From a checkpoint of a small transformer trained on Wikipedia: rotary positions.
Each number is 200 + 40 x the weight over its row's rms, rounded and kept within 0 to 999. Layers, rows and columns count from 0. The size before them is the row's rms in percent of the matrix's.

# layer 5 MLP up, 1536x384, rms 0.0566, rows 1348-1384, columns 288-383
104,195,210,159,145,137,182,222,193,242,183,131,216,160,207,173,202,232,195,271,161,138,202,208,194,245,258,175,194,230,162,202,201,244,192,183,225,166,160,289,168,207,225,145,226,179,158,148,142,233,136,193,205,163,170,283,185,188,171,225,218,201,190,188,185,160,128,122,143,108,222,229,213,264,199,223,241,248,219,102,104,253,271,177,224,136,141,168,234,241,242,238,200,103,158,222,197
087,260,174,184,200,266,208,273,196,179,204,216,142,208,276,146,220,183,229,241,158,234,219,133,159,227,119,244,213,181,190,193,237,232,194,137,216,229,216,222,235,254,145,185,207,236,225,175,246,223,225,196,228,203,173,229,163,214,154,211,210,227,171,150,258,148,242,145,134,235,173,182,123,239,216,209,139,145,189,152,235,140,191,224,189,156,189,247,209,216,217,175,162,211,261,181,182
082,174,170,196,218,183,155,138,250,150,216,192,211,156,224,193,215,248,95,245,216,187,186,127,225,244,204,201,227,214,254,163,223,240,238,206,185,240,235,236,269,191,209,179,222,235,281,166,141,205,180,160,283,224,232,261,183,192,199,252,184,144,220,182,186,211,172,236,208,246,204,175,204,226,86,195,192,187,168,240,217,209,131,202,167,180,199,158,206,166,175,196,182,159,167,169,116
113,219,197,151,221,235,175,181,221,259,182,177,207,215,214,171,196,262,134,167,175,145,185,242,186,215,261,208,156,184,261,240,223,196,182,237,195,201,178,243,179,276,195,197,210,251,121,211,206,141,217,174,227,235,181,255,239,177,215,154,227,191,210,217,188,216,209,167,204,200,141,196,214,205,188,232,198,244,173,223,162,288,232,198,285,188,204,184,179,221,188,176,183,180,211,202,244
073,312,163,165,164,197,209,265,205,209,247,167,209,211,227,174,147,166,205,277,218,133,190,203,208,194,183,152,171,162,263,206,179,234,148,142,187,307,232,168,170,189,132,150,208,152,252,181,178,198,163,202,139,255,265,241,276,192,141,173,177,216,209,185,205,225,218,233,216,145,210,164,284,193,219,212,239,299,198,154,246,258,197,233,238,131,200,162,184,179,186,148,141,158,190,165,204
094,212,179,173,208,161,157,206,224,183,208,188,246,203,194,252,130,190,230,177,173,248,125,147,215,222,188,233,272,213,234,253,179,237,198,169,232,306,152,182,211,163,203,137,181,168,239,246,215,212,248,227,238,148,199,158,195,191,191,310,212,209,149,161,141,204,220,176,186,185,181,272,272,230,208,238,194,280,159,216,206,245,157,176,224,186,168,151,169,183,167,176,228,95,152,261,223
118,255,214,164,215,227,176,172,163,260,243,253,247,230,242,217,257,243,216,210,179,179,148,206,232,171,148,238,171,209,114,224,147,233,271,210,148,234,254,190,162,221,165,244,248,181,185,307,169,221,189,195,216,279,142,181,89,199,139,127,241,174,212,309,147,153,197,202,110,275,121,220,206,230,213,197,200,295,265,220,238,266,175,203,309,260,209,172,160,177,137,222,233,166,233,231,222
091,219,155,201,246,197,119,121,198,165,210,139,190,257,259,137,252,198,132,191,208,230,169,222,216,177,196,247,213,219,175,227,199,222,264,209,154,201,217,254,240,148,261,235,210,221,216,206,169,241,141,199,182,167,221,162,155,191,172,157,209,210,215,160,221,133,157,216,364,240,144,149,229,158,180,227,224,203,171,173,154,265,239,176,138,177,198,235,165,121,163,175,175,190,200,217,237
116,237,227,238,172,197,184,212,227,182,167,155,198,244,182,143,211,162,224,185,247,226,192,180,196,226,236,171,169,208,93,237,164,208,234,242,251,143,224,193,190,177,189,276,203,240,264,267,187,244,209,239,227,171,193,210,247,61,175,196,206,196,168,197,197,250,266,265,144,199,266,237,172,189,224,232,137,147,187,191,162,183,182,197,169,158,161,209,215,137,168,227,177,169,201,181,183
120,150,165,182,171,176,141,261,226,234,145,151,102,156,178,221,174,270,165,164,278,197,166,179,188,124,147,226,180,195,209,187,216,223,179,227,234,196,195,182,255,216,236,220,193,263,243,148,194,195,173,127,190,165,211,167,208,198,211,233,201,259,147,225,228,261,197,180,140,210,193,248,206,184,197,213,185,208,181,160,270,171,182,143,220,146,288,170,211,263,217,199,209,189,166,112,219
117,146,248,225,188,191,151,235,217,179,178,230,167,208,156,239,208,198,180,208,275,192,189,165,242,200,222,176,198,187,214,200,212,209,167,231,204,115,191,253,214,226,295,243,236,239,217,204,123,213,155,203,216,236,216,159,221,180,162,216,211,266,167,144,135,146,198,237,155,166,183,201,165,189,206,152,198,144,145,203,225,184,175,208,256,139,261,112,227,183,184,162,203,196,213,217,221
091,183,235,229,278,185,263,259,212,201,182,199,201,136,252,220,164,214,171,197,151,225,154,224,175,212,185,198,243,241,136,237,183,186,186,244,239,199,203,187,155,206,182,207,198,208,200,205,224,183,223,215,169,236,228,220,252,190,208,195,216,180,311,173,175,228,223,109,202,144,201,149,192,222,163,181,169,135,187,180,237,105,271,258,232,172,187,169,170,234,199,189,255,183,193,227,193
084,181,158,160,237,171,211,315,218,113,209,235,132,142,206,152,200,205,155,270,212,220,209,208,196,218,208,141,170,124,207,266,181,208,239,200,274,249,226,286,170,160,250,173,212,207,168,188,156,173,223,198,223,257,328,185,242,205,217,191,185,219,202,242,225,201,113,182,247,147,202,72,205,224,122,143,181,232,229,206,137,164,226,242,243,119,169,168,191,141,226,171,135,142,226,173,159
098,187,192,200,197,143,174,193,196,194,194,217,215,117,244,163,243,195,241,226,167,190,140,169,205,207,156,181,235,192,215,149,247,236,203,203,155,216,233,120,130,200,239,170,202,240,225,177,255,182,284,200,202,138,212,251,180,212,158,255,212,247,202,229,178,213,150,158,180,256,138,137,168,158,114,186,138,230,206,124,291,200,214,140,175,132,221,195,187,193,141,205,253,222,252,190,217
088,204,136,247,203,189,117,139,193,145,226,134,180,252,308,164,245,187,207,231,231,230,196,214,206,226,239,218,182,180,249,165,199,223,194,207,193,228,257,183,218,221,262,174,186,204,135,184,154,109,179,170,198,145,177,249,226,205,197,233,209,236,220,205,144,204,208,201,285,297,145,156,181,197,144,188,189,237,234,204,175,237,203,177,157,199,170,219,142,194,170,196,251,181,225,286,179
090,231,143,182,171,192,171,200,207,185,170,196,162,205,215,208,113,303,231,202,170,178,181,260,253,197,188,274,207,184,150,184,110,208,202,206,212,151,126,259,196,215,148,170,235,160,222,145,188,204,134,156,241,232,188,241,200,215,139,211,185,222,306,248,204,174,183,165,170,194,213,208,201,185,152,160,159,226,276,234,216,220,223,199,229,183,162,265,251,138,212,184,199,204,265,155,207
095,254,174,241,127,195,191,203,200,184,182,247,226,231,157,154,138,207,262,109,195,117,250,234,209,220,268,298,194,206,260,218,152,130,256,265,185,194,197,232,199,179,236,201,199,198,187,220,135,207,165,221,292,203,169,199,192,135,194,181,240,172,209,172,178,180,273,178,200,207,195,202,230,197,277,203,179,197,210,251,257,175,147,171,130,260,204,125,177,213,231,235,230,148,171,244,247
087,221,187,230,186,139,265,219,142,186,234,213,203,201,192,198,218,223,134,262,237,187,167,195,219,176,210,188,235,225,241,172,146,242,185,196,254,233,214,185,233,167,326,196,220,183,200,201,179,216,152,170,183,204,159,123,208,193,235,214,220,181,245,220,240,251,134,211,261,187,209,205,236,182,192,200,269,195,180,235,244,169,163,204,125,104,201,155,205,171,226,206,100,218,206,183,177
097,259,190,124,147,208,208,194,136,241,215,246,180,232,258,219,242,223,147,184,169,215,171,290,159,249,98,205,204,206,209,154,191,236,217,140,114,238,133,142,192,155,193,142,211,217,201,243,157,178,122,127,226,146,211,206,201,181,165,229,204,207,198,222,228,170,197,270,239,181,246,171,250,294,213,215,211,208,217,280,173,252,139,184,238,230,272,195,227,191,181,246,171,219,206,164,202
126,247,169,142,133,210,195,154,259,189,217,203,213,148,213,246,235,229,224,241,207,231,159,195,154,174,189,235,162,132,216,237,202,166,223,123,182,258,177,165,151,178,219,191,195,172,228,205,131,218,175,233,221,205,242,227,222,191,220,198,206,229,159,215,110,167,155,150,226,161,185,184,250,145,117,239,177,250,202,194,213,224,135,230,203,155,223,233,210,165,196,166,260,197,236,210,163
092,198,136,178,173,195,177,178,193,251,144,228,240,199,148,254,256,137,280,188,154,149,157,241,216,287,228,173,256,167,172,231,204,213,182,173,216,273,200,153,248,168,235,135,188,208,159,200,224,190,190,233,239,171,168,201,153,146,154,198,212,317,181,210,158,149,197,202,123,165,163,237,216,197,248,180,141,324,154,247,191,268,204,184,172,230,157,145,209,190,156,259,238,133,231,154,169
096,191,199,167,244,214,175,190,243,219,164,272,206,150,195,162,267,215,209,188,246,189,200,203,140,231,168,104,183,185,189,201,210,80,253,197,232,201,123,176,251,205,273,235,236,174,188,193,178,196,156,262,240,188,225,228,169,173,157,201,209,182,227,178,253,149,290,139,255,204,223,158,273,153,134,194,211,225,229,169,144,223,146,173,227,162,160,209,160,192,215,207,157,144,209,170,214
089,249,132,188,214,215,148,156,160,193,281,197,198,218,244,157,100,237,209,137,219,163,172,233,239,216,242,135,176,210,234,197,137,175,180,214,188,278,236,174,223,193,119,214,273,270,242,193,178,220,162,194,163,239,255,224,141,208,181,187,206,211,193,233,175,214,301,184,303,180,214,174,202,165,154,163,246,228,216,158,203,268,245,135,229,239,169,173,136,201,166,212,245,109,208,214,195
100,172,198,141,195,240,234,206,230,192,242,253,183,215,97,146,200,217,165,265,96,107,188,201,173,203,242,218,253,295,189,291,227,152,149,254,104,204,174,177,261,207,183,149,206,270,165,222,161,181,246,194,215,248,186,253,207,169,139,182,244,180,198,198,200,159,175,202,248,165,223,175,155,160,213,186,214,212,142,226,235,249,206,153,295,250,278,138,228,205,204,224,164,194,189,227,185
089,239,206,143,231,230,227,221,247,131,234,233,176,241,174,158,191,203,216,171,117,238,125,134,180,225,217,155,203,192,195,273,260,169,189,225,149,276,161,190,105,283,182,235,223,176,226,194,203,201,281,164,247,216,186,157,153,225,139,103,198,200,223,221,218,184,234,225,191,211,203,193,240,190,194,228,190,117,217,202,269,166,230,208,179,241,156,178,174,215,188,246,165,227,208,256,232
113,150,163,188,172,213,293,133,219,260,231,222,234,182,236,210,147,163,278,199,166,200,197,200,197,208,230,170,178,163,221,246,225,272,201,218,228,212,151,183,276,216,231,260,221,215,172,174,195,213,210,253,202,207,191,123,121,214,188,216,207,230,191,289,234,163,195,206,280,207,129,176,210,142,154,167,183,258,161,224,212,310,194,232,189,144,184,220,242,144,200,250,175,168,248,221,208
120,224,145,209,178,204,219,161,183,197,131,135,202,190,147,206,207,223,187,226,228,217,216,163,198,168,198,214,149,193,209,225,176,207,157,223,200,244,131,223,130,118,290,187,168,270,228,206,213,202,199,225,203,192,179,201,217,184,170,161,204,253,175,159,124,222,177,217,210,162,192,209,221,210,213,199,190,257,197,254,206,210,150,225,241,205,261,127,200,215,252,184,233,211,125,212,165
114,168,199,104,193,249,197,185,187,188,162,215,237,207,181,259,184,204,168,235,218,294,191,203,212,201,235,161,186,187,272,209,171,233,161,175,275,213,172,188,225,149,241,237,205,107,207,176,193,215,146,156,210,143,210,210,200,155,170,268,205,209,249,246,174,155,139,256,167,210,155,201,197,213,130,252,166,263,127,193,187,196,137,271,203,185,185,161,270,165,216,238,242,207,213,207,198
100,212,167,197,203,207,205,160,157,188,202,192,171,253,170,113,209,97,155,241,213,200,181,217,155,278,262,214,209,169,237,241,192,201,247,184,222,196,186,255,238,176,187,212,192,204,199,241,145,217,239,195,269,183,235,144,165,157,223,186,267,260,174,163,245,171,195,244,189,196,196,230,307,203,225,220,136,207,153,198,240,192,198,170,205,231,303,296,190,195,134,160,153,270,210,224,133
101,216,130,187,208,193,234,226,245,228,212,129,264,198,207,176,209,250,219,197,237,191,253,164,249,166,193,199,199,156,212,195,182,274,193,240,235,199,166,206,253,207,192,206,211,243,114,240,191,213,150,133,200,207,261,307,166,206,170,176,219,221,233,174,191,156,226,141,236,199,201,217,212,183,216,227,227,291,262,195,217,220,146,179,180,125,208,193,237,164,229,194,153,223,195,90,173
074,130,242,191,241,249,186,262,221,226,279,189,233,247,252,216,211,177,121,204,267,218,222,227,141,115,267,249,130,166,268,77,98,168,142,248,234,240,165,191,210,179,151,209,190,272,230,197,158,197,242,153,218,163,220,206,172,189,190,176,208,209,168,221,157,211,245,124,161,259,181,192,252,155,152,234,218,166,194,250,204,150,118,136,141,190,204,155,196,243,175,163,193,229,254,227,251
087,198,183,198,166,253,258,202,225,228,204,149,185,181,240,208,214,163,209,154,214,205,181,186,203,243,204,254,209,214,211,150,166,154,189,209,256,233,194,174,227,212,131,175,188,239,216,242,204,184,175,181,266,225,205,216,201,196,162,217,195,185,230,218,216,205,137,243,205,166,121,283,183,249,241,226,163,232,186,258,204,176,128,179,211,220,207,211,249,211,185,230,266,218,227,237,200
101,172,189,141,204,199,242,184,202,255,186,176,227,200,171,231,224,206,219,101,147,230,112,164,202,163,150,195,165,255,158,248,139,167,168,250,209,236,174,134,189,197,168,156,250,207,263,204,201,210,213,256,187,243,260,253,251,218,219,173,239,280,154,157,231,177,181,266,155,222,145,168,229,215,227,130,176,134,158,188,233,211,193,314,190,251,224,168,186,204,130,199,209,151,188,225,237
107,159,195,222,200,180,100,195,217,181,242,180,196,184,149,176,202,238,192,201,122,104,131,288,244,154,188,169,234,174,259,168,211,200,157,266,183,126,210,133,153,188,188,152,231,194,149,202,267,189,212,245,223,179,151,175,241,198,196,177,236,193,228,213,265,205,171,216,223,137,98,181,277,226,186,177,203,244,253,217,221,243,165,201,216,207,183,168,210,162,156,244,212,212,217,109,116
112,235,155,261,227,186,259,264,216,268,224,210,292,287,262,194,197,105,140,200,201,150,176,156,230,190,190,268,212,197,150,232,201,227,247,244,200,199,284,130,149,144,179,157,198,197,188,270,207,185,232,184,188,197,227,198,175,171,204,177,264,266,185,218,204,178,308,202,176,217,232,204,204,163,151,229,164,275,148,192,257,269,275,163,167,177,222,249,260,236,150,161,226,194,214,212,124
097,220,231,270,174,219,154,121,239,256,190,328,220,183,213,175,244,268,177,164,237,184,193,253,203,195,121,223,82,176,242,178,178,219,262,147,180,187,95,129,157,154,224,213,229,207,209,186,214,211,227,247,199,254,160,192,162,189,179,194,213,218,256,185,248,174,165,174,225,287,230,161,218,257,168,188,156,271,121,168,186,214,156,136,232,249,140,199,185,123,238,187,224,157,168,208,85
106,152,247,172,220,136,185,249,204,147,203,146,193,177,198,236,214,171,140,216,167,222,236,199,186,127,289,158,178,196,157,124,200,249,165,96,167,242,194,142,168,249,254,172,186,170,174,247,220,208,183,208,184,228,210,188,237,198,163,173,229,207,171,235,123,186,189,226,189,208,176,232,294,234,217,185,236,191,248,274,268,205,192,169,226,251,184,197,248,243,187,226,254,235,154,223,257
# layer 5 MLP down (transposed), 1536x384, rms 0.044, rows 1348-1383, columns 288-383
101,238,174,257,170,237,203,169,213,187,185,234,160,241,173,249,225,198,221,127,299,257,245,187,283,252,237,141,159,131,212,156,228,157,187,236,132,234,180,179,280,205,186,244,169,218,207,163,240,188,184,199,173,261,267,126,182,200,149,164,202,131,279,246,184,202,263,248,181,223,209,154,209,184,207,169,159,168,137,235,249,183,153,243,162,222,184,208,191,217,213,179,180,255,201,112,228
082,172,226,237,196,91,188,175,182,241,172,198,257,214,97,259,214,201,197,147,219,216,213,274,260,180,259,151,165,237,174,213,203,170,197,246,197,185,151,173,216,123,264,206,204,182,185,199,197,162,189,192,202,178,246,143,208,128,244,184,209,112,262,277,155,260,103,268,287,180,226,222,252,197,220,212,222,230,189,223,222,255,190,204,182,214,174,135,205,199,174,225,271,149,97,175,203
076,206,206,225,175,208,216,242,195,246,210,211,214,221,208,243,172,161,295,182,182,216,257,291,185,163,221,168,151,196,115,220,178,168,160,223,175,188,201,218,117,233,223,194,218,129,165,208,232,202,185,193,103,191,162,129,205,165,197,141,304,247,204,186,233,158,196,130,220,131,173,201,174,242,274,209,206,231,199,187,244,213,275,186,195,211,191,221,208,247,255,221,176,277,259,239,248
111,145,209,220,235,199,207,184,208,217,189,194,170,190,188,172,106,175,244,165,161,258,197,147,149,171,192,246,218,248,184,202,210,237,185,194,238,173,132,190,224,177,324,223,170,222,169,236,245,258,193,162,207,167,168,158,214,115,168,296,251,240,164,256,198,182,204,162,187,180,250,223,152,174,189,197,165,208,240,131,186,211,147,247,56,114,127,214,265,215,224,205,229,196,183,192,176
062,125,220,246,172,253,233,168,181,178,171,191,246,175,180,177,224,222,183,120,202,256,244,191,198,186,193,231,255,219,146,217,224,151,256,255,215,108,159,247,222,154,213,245,208,249,133,200,215,233,227,227,239,125,160,146,183,137,234,242,303,210,210,231,161,182,184,149,140,261,165,224,175,212,154,180,171,129,156,236,178,147,168,196,146,244,164,189,226,193,210,211,243,174,258,182,191
084,233,201,195,153,269,242,138,197,239,193,222,176,198,147,156,233,219,176,200,214,156,219,252,233,225,232,182,142,206,211,158,204,167,169,230,142,130,220,248,219,218,184,274,196,229,133,199,218,235,169,210,145,208,189,224,209,80,182,109,229,247,258,240,241,203,203,207,249,214,196,90,168,118,193,144,221,129,203,203,199,176,201,302,168,211,232,172,190,206,222,202,167,270,248,113,170
118,176,173,253,188,173,281,221,242,127,215,204,202,156,201,212,178,183,108,245,155,195,253,201,172,194,98,182,241,201,221,196,267,168,133,178,249,187,209,189,196,230,277,112,174,219,218,185,123,257,206,226,200,198,210,237,224,208,257,257,185,283,197,158,173,202,177,239,203,142,216,230,198,169,187,260,162,173,218,232,149,194,183,157,187,170,227,237,186,205,197,107,236,217,76,248,135
080,205,234,180,137,232,261,233,196,234,175,264,192,158,154,236,194,164,183,158,199,162,260,200,209,239,192,129,140,183,244,223,203,187,92,178,239,240,160,166,160,277,166,184,199,263,209,178,261,182,273,168,193,220,184,230,191,185,216,245,171,172,125,223,226,233,231,210,59,157,264,249,187,187,197,193,168,187,221,219,222,122,125,194,235,170,213,157,246,276,253,223,205,234,155,154,208
142,206,163,142,217,246,257,210,221,252,177,247,232,156,169,258,218,218,163,143,192,199,168,226,205,164,233,238,206,182,296,153,245,181,176,197,124,280,235,223,226,194,254,185,123,180,149,138,206,185,178,162,148,244,189,188,175,382,187,186,263,220,251,224,252,181,187,157,292,254,173,166,205,279,176,168,208,270,233,198,247,197,264,211,188,215,190,169,178,251,258,206,230,158,214,199,207
134,144,241,158,224,219,221,272,112,209,195,187,273,172,219,207,198,96,272,183,116,163,184,190,218,197,182,213,183,166,259,211,228,154,233,162,186,216,245,248,246,170,151,234,193,177,232,224,204,193,239,266,219,194,199,227,205,194,160,235,230,220,225,143,189,154,180,227,181,186,182,163,192,175,118,197,153,253,248,178,181,227,193,268,100,247,145,193,200,139,226,211,195,226,248,266,118
129,192,149,180,234,162,201,240,175,197,238,192,216,209,310,214,184,166,237,192,157,259,241,240,228,200,190,207,203,147,190,132,224,164,229,206,225,233,244,241,247,150,126,167,184,154,225,210,218,202,192,144,229,205,178,171,178,195,186,183,204,181,184,273,270,220,215,179,207,197,169,230,177,220,211,273,190,270,249,225,288,246,191,239,121,212,83,256,207,203,203,155,154,196,240,274,171
087,180,225,176,165,201,174,156,162,204,238,171,180,324,151,198,235,221,217,227,216,191,241,176,240,146,188,177,208,163,281,124,157,198,212,138,187,164,208,193,236,177,196,191,197,216,207,217,236,217,189,155,192,170,162,202,203,288,209,201,159,211,125,192,198,197,200,270,220,281,189,190,178,156,225,196,251,220,235,235,188,245,211,162,201,221,252,235,244,125,218,201,139,255,195,167,215
077,244,231,237,170,236,273,107,215,345,215,185,278,257,220,248,188,195,240,145,211,196,182,161,149,200,191,231,221,242,193,125,245,167,148,210,115,186,190,151,226,251,123,189,213,217,244,210,236,258,167,244,196,178,106,211,224,188,210,189,252,224,202,160,153,163,233,215,109,187,203,312,215,153,251,274,188,183,133,196,233,227,183,170,216,271,216,258,222,240,166,223,268,220,182,189,206
085,167,209,178,186,202,241,264,157,198,268,176,190,344,168,159,160,153,196,153,227,193,257,143,252,154,189,240,198,197,123,294,169,173,220,177,163,167,194,260,192,173,161,242,251,178,178,219,170,231,218,208,168,234,220,154,218,92,220,143,231,186,243,189,210,205,317,208,168,132,227,279,244,208,253,169,219,125,207,169,201,209,154,242,185,253,180,199,193,206,216,196,172,167,178,210,198
082,156,208,154,197,244,269,241,238,238,212,283,185,166,90,207,125,217,200,191,149,202,254,210,194,217,169,196,180,212,207,202,197,195,189,187,203,158,135,225,218,191,125,260,205,167,233,228,182,267,232,215,211,239,215,174,139,219,174,170,211,159,184,169,270,203,193,209,146,112,229,233,231,199,247,235,204,202,132,200,202,160,128,182,200,197,215,185,269,239,203,228,138,159,165,182,219
082,202,269,225,227,197,208,229,198,282,181,213,269,219,177,168,249,146,206,193,234,215,241,75,175,239,186,157,161,220,211,179,266,168,252,173,148,174,291,130,178,182,234,221,202,245,170,239,186,171,309,213,169,163,239,160,216,124,210,223,236,191,179,189,188,168,202,232,220,160,184,161,233,216,222,203,227,202,95,120,194,231,253,181,127,221,224,116,183,230,230,187,171,193,141,196,176
091,179,247,142,244,213,235,185,150,207,226,187,176,161,253,211,261,246,182,273,236,283,212,193,195,130,140,112,197,204,151,192,239,230,224,166,248,185,223,169,231,242,218,213,223,211,218,127,246,214,191,225,133,205,252,221,221,284,180,211,168,181,190,191,229,212,148,187,201,211,218,205,184,201,115,151,200,182,227,127,112,218,257,218,264,200,135,263,198,193,156,150,176,251,247,166,186
074,174,211,176,222,274,186,191,258,252,128,214,205,167,214,272,193,135,199,127,229,251,243,154,171,226,205,183,142,224,196,196,250,198,221,171,194,218,149,229,213,208,98,184,252,202,188,206,156,225,212,208,224,223,279,215,227,278,144,243,183,202,157,176,170,170,216,218,110,195,165,154,156,217,232,176,119,205,201,212,202,215,262,249,232,296,209,260,196,213,176,175,242,203,179,215,197
089,154,201,226,230,184,173,203,260,207,248,139,187,171,187,147,176,192,246,290,229,163,200,186,247,188,224,227,213,206,160,219,193,140,177,290,272,201,193,257,203,259,237,263,196,203,194,164,242,210,303,246,162,264,137,247,247,169,233,123,210,270,208,169,192,183,198,139,199,173,143,226,207,142,171,200,195,223,173,137,239,166,229,246,160,137,132,210,178,216,214,180,202,226,188,245,166
121,227,190,248,284,257,154,220,249,185,222,209,132,221,237,159,204,200,210,209,217,206,251,155,167,242,246,178,165,215,169,235,193,199,175,236,258,175,224,196,226,155,213,208,211,167,193,237,249,124,203,138,216,176,192,154,174,212,217,136,81,174,263,220,230,208,207,208,138,188,224,187,120,166,246,181,244,166,159,151,199,196,200,207,217,295,200,136,189,251,130,248,151,259,198,150,190
087,287,220,263,186,185,232,203,216,171,245,204,183,166,250,227,147,240,146,208,240,264,209,136,200,107,211,201,154,263,240,146,214,182,189,201,209,173,202,271,173,219,161,277,198,182,228,183,148,250,218,180,161,193,206,183,241,264,220,183,127,127,188,208,204,235,185,236,249,268,233,184,170,203,190,237,252,160,264,185,228,142,216,178,195,207,247,236,193,208,207,211,146,196,145,196,270
090,201,210,248,182,160,179,210,189,197,204,146,172,234,187,257,165,180,213,223,175,177,212,186,278,186,209,272,209,223,239,230,224,299,162,217,212,226,239,230,169,211,121,192,181,205,218,190,240,184,243,165,183,178,202,203,242,205,189,198,150,274,146,245,184,207,95,221,167,200,141,205,180,226,247,238,198,210,118,187,232,185,236,207,148,214,164,224,229,181,190,203,248,213,202,225,165
085,196,250,241,172,180,233,237,230,213,132,244,241,207,134,231,255,166,173,291,207,196,228,156,159,177,169,260,239,198,168,183,256,248,190,193,228,85,142,245,130,172,264,161,94,129,191,200,240,156,233,195,258,190,155,192,262,51,234,177,233,215,164,113,191,195,142,256,180,169,142,177,203,219,218,201,139,205,110,210,194,148,193,281,194,97,239,262,272,157,237,214,165,290,179,238,188
089,180,159,234,198,171,155,231,198,201,182,148,161,175,253,204,200,181,179,168,235,266,213,221,269,201,208,165,131,87,253,152,215,231,208,202,303,207,202,230,200,172,216,223,250,175,189,178,239,187,143,161,249,155,147,183,177,174,256,218,224,226,253,204,244,196,195,181,154,209,162,217,225,205,217,197,168,218,252,193,103,179,182,233,151,184,139,262,176,153,211,150,208,202,227,156,180
082,175,152,228,153,196,203,169,129,255,126,174,253,216,277,234,207,169,178,208,274,113,244,260,209,185,190,225,223,222,224,141,140,229,198,205,236,152,190,178,291,147,264,156,195,202,153,172,211,216,176,243,190,164,190,278,239,43,264,253,283,189,162,188,196,193,158,166,231,228,170,214,168,171,217,182,255,283,181,184,101,243,180,226,230,198,210,253,201,169,220,161,254,156,182,110,160
115,255,203,179,223,152,202,272,157,172,154,196,190,195,240,172,124,222,141,190,193,208,203,196,180,226,254,245,209,254,210,164,210,105,180,157,193,174,204,246,189,218,211,174,182,206,210,188,150,145,193,179,220,235,190,230,267,206,158,226,226,224,204,131,220,207,220,189,174,212,238,180,129,264,229,222,187,197,244,225,249,113,162,142,194,276,155,165,208,160,245,175,243,188,244,252,201
126,244,218,150,281,185,214,261,206,210,240,283,190,225,226,177,207,159,211,131,202,189,216,168,167,200,228,212,242,216,224,124,192,223,288,167,239,188,282,187,227,214,119,254,188,181,300,190,220,160,224,166,170,183,210,174,201,85,195,235,193,169,160,164,280,190,178,209,195,276,145,123,182,226,187,156,216,127,137,179,240,214,272,209,204,177,206,200,229,245,118,239,159,216,264,189,230
113,199,244,239,154,143,209,224,217,183,231,230,206,205,196,174,238,143,223,184,226,108,256,248,255,167,184,236,183,108,144,216,245,180,201,249,133,191,226,185,216,154,163,217,232,246,278,111,191,235,283,265,202,191,246,200,269,196,253,207,172,241,144,117,184,265,222,197,195,228,204,211,200,198,207,158,199,174,247,141,206,193,192,127,201,210,228,272,158,190,177,131,149,179,242,203,216
092,204,140,189,199,250,162,200,262,198,188,208,163,195,275,241,201,310,173,194,187,249,196,220,261,156,174,191,169,203,130,191,215,181,195,159,127,255,174,99,188,213,236,193,245,132,262,154,288,234,168,210,166,216,178,245,199,240,213,165,167,128,251,237,156,243,197,161,191,191,217,205,96,198,185,153,239,214,213,227,195,159,187,222,218,214,75,141,199,240,255,194,207,167,197,136,296
102,183,274,221,192,182,179,163,188,194,166,294,150,190,218,190,212,196,181,206,217,216,122,232,133,207,188,200,214,231,233,219,186,132,183,147,155,135,241,184,132,180,177,178,209,214,218,114,144,192,256,258,206,179,141,126,178,277,166,246,185,193,203,241,197,255,193,263,164,185,196,177,190,263,131,195,192,169,125,220,188,216,208,195,175,265,156,221,178,228,203,242,221,150,171,303,196
065,248,171,164,172,167,173,183,201,162,53,230,165,169,153,216,187,220,284,229,137,196,178,154,236,243,152,103,281,230,166,307,294,206,255,136,148,187,177,192,185,239,230,205,205,175,179,179,216,246,167,211,219,223,175,213,210,294,198,220,231,225,239,240,213,192,149,258,228,149,189,219,172,278,241,167,170,223,234,178,165,241,250,284,273,216,229,253,216,149,234,189,212,122,152,183,142
077,212,181,211,185,170,141,232,182,162,190,272,218,224,204,177,244,215,226,264,185,217,246,171,219,226,172,107,212,198,211,251,261,274,248,231,166,169,172,247,173,164,261,188,210,186,162,209,228,189,161,195,194,203,200,188,208,276,245,121,165,211,225,211,166,198,211,188,174,258,241,162,290,167,154,221,220,158,178,196,208,198,233,205,174,213,212,156,126,186,198,158,62,245,187,194,180
086,289,206,267,185,185,205,237,248,132,184,247,151,162,257,115,173,205,186,298,242,178,256,253,193,207,196,112,193,178,223,120,186,245,233,156,189,204,179,252,251,156,258,222,119,173,90,225,211,184,192,188,220,184,145,115,168,114,133,219,168,133,250,251,181,175,209,159,219,172,219,214,185,231,184,276,199,276,192,259,187,215,220,118,210,200,227,236,173,179,249,188,169,234,189,161,160
101,143,220,208,207,215,263,257,201,223,169,222,211,233,203,203,184,129,206,205,217,259,219,158,146,213,214,196,166,196,215,217,177,174,229,182,281,221,170,187,276,173,151,194,196,183,229,224,147,196,207,211,169,248,251,216,196,191,154,285,281,240,194,207,188,171,188,234,106,225,228,256,146,162,236,226,149,194,215,180,209,160,254,195,190,249,220,273,289,205,246,161,216,190,142,317,236
107,195,191,206,234,139,126,147,186,188,190,251,191,135,144,287,160,254,207,186,303,182,227,162,172,170,153,119,187,182,223,167,219,261,94,178,197,210,149,228,205,131,218,200,203,189,221,118,243,177,206,201,227,158,201,239,232,203,155,224,173,193,204,216,167,203,196,187,205,159,132,145,234,294,193,241,189,168,267,182,220,184,216,235,213,211,207,174,221,205,245,210,187,160,155,213,230
093,197,162,148,242,151,254,233,176,130,211,168,216,218,173,205,167,148,165,260,189,242,210,178,229,212,232,116,223,220,139,232,186,222,156,238,237,248,257,225,209,203,166,234,204,191,240,255,219,198,174,158,195,149,184,185,179,246,178,153,90,205,108,209,177,225,206,261,190,123,205,234,238,118,259,202,231,147,320,232,175,199,251,240,161,154,259,219,245,292,151,209,189,196,237,219,275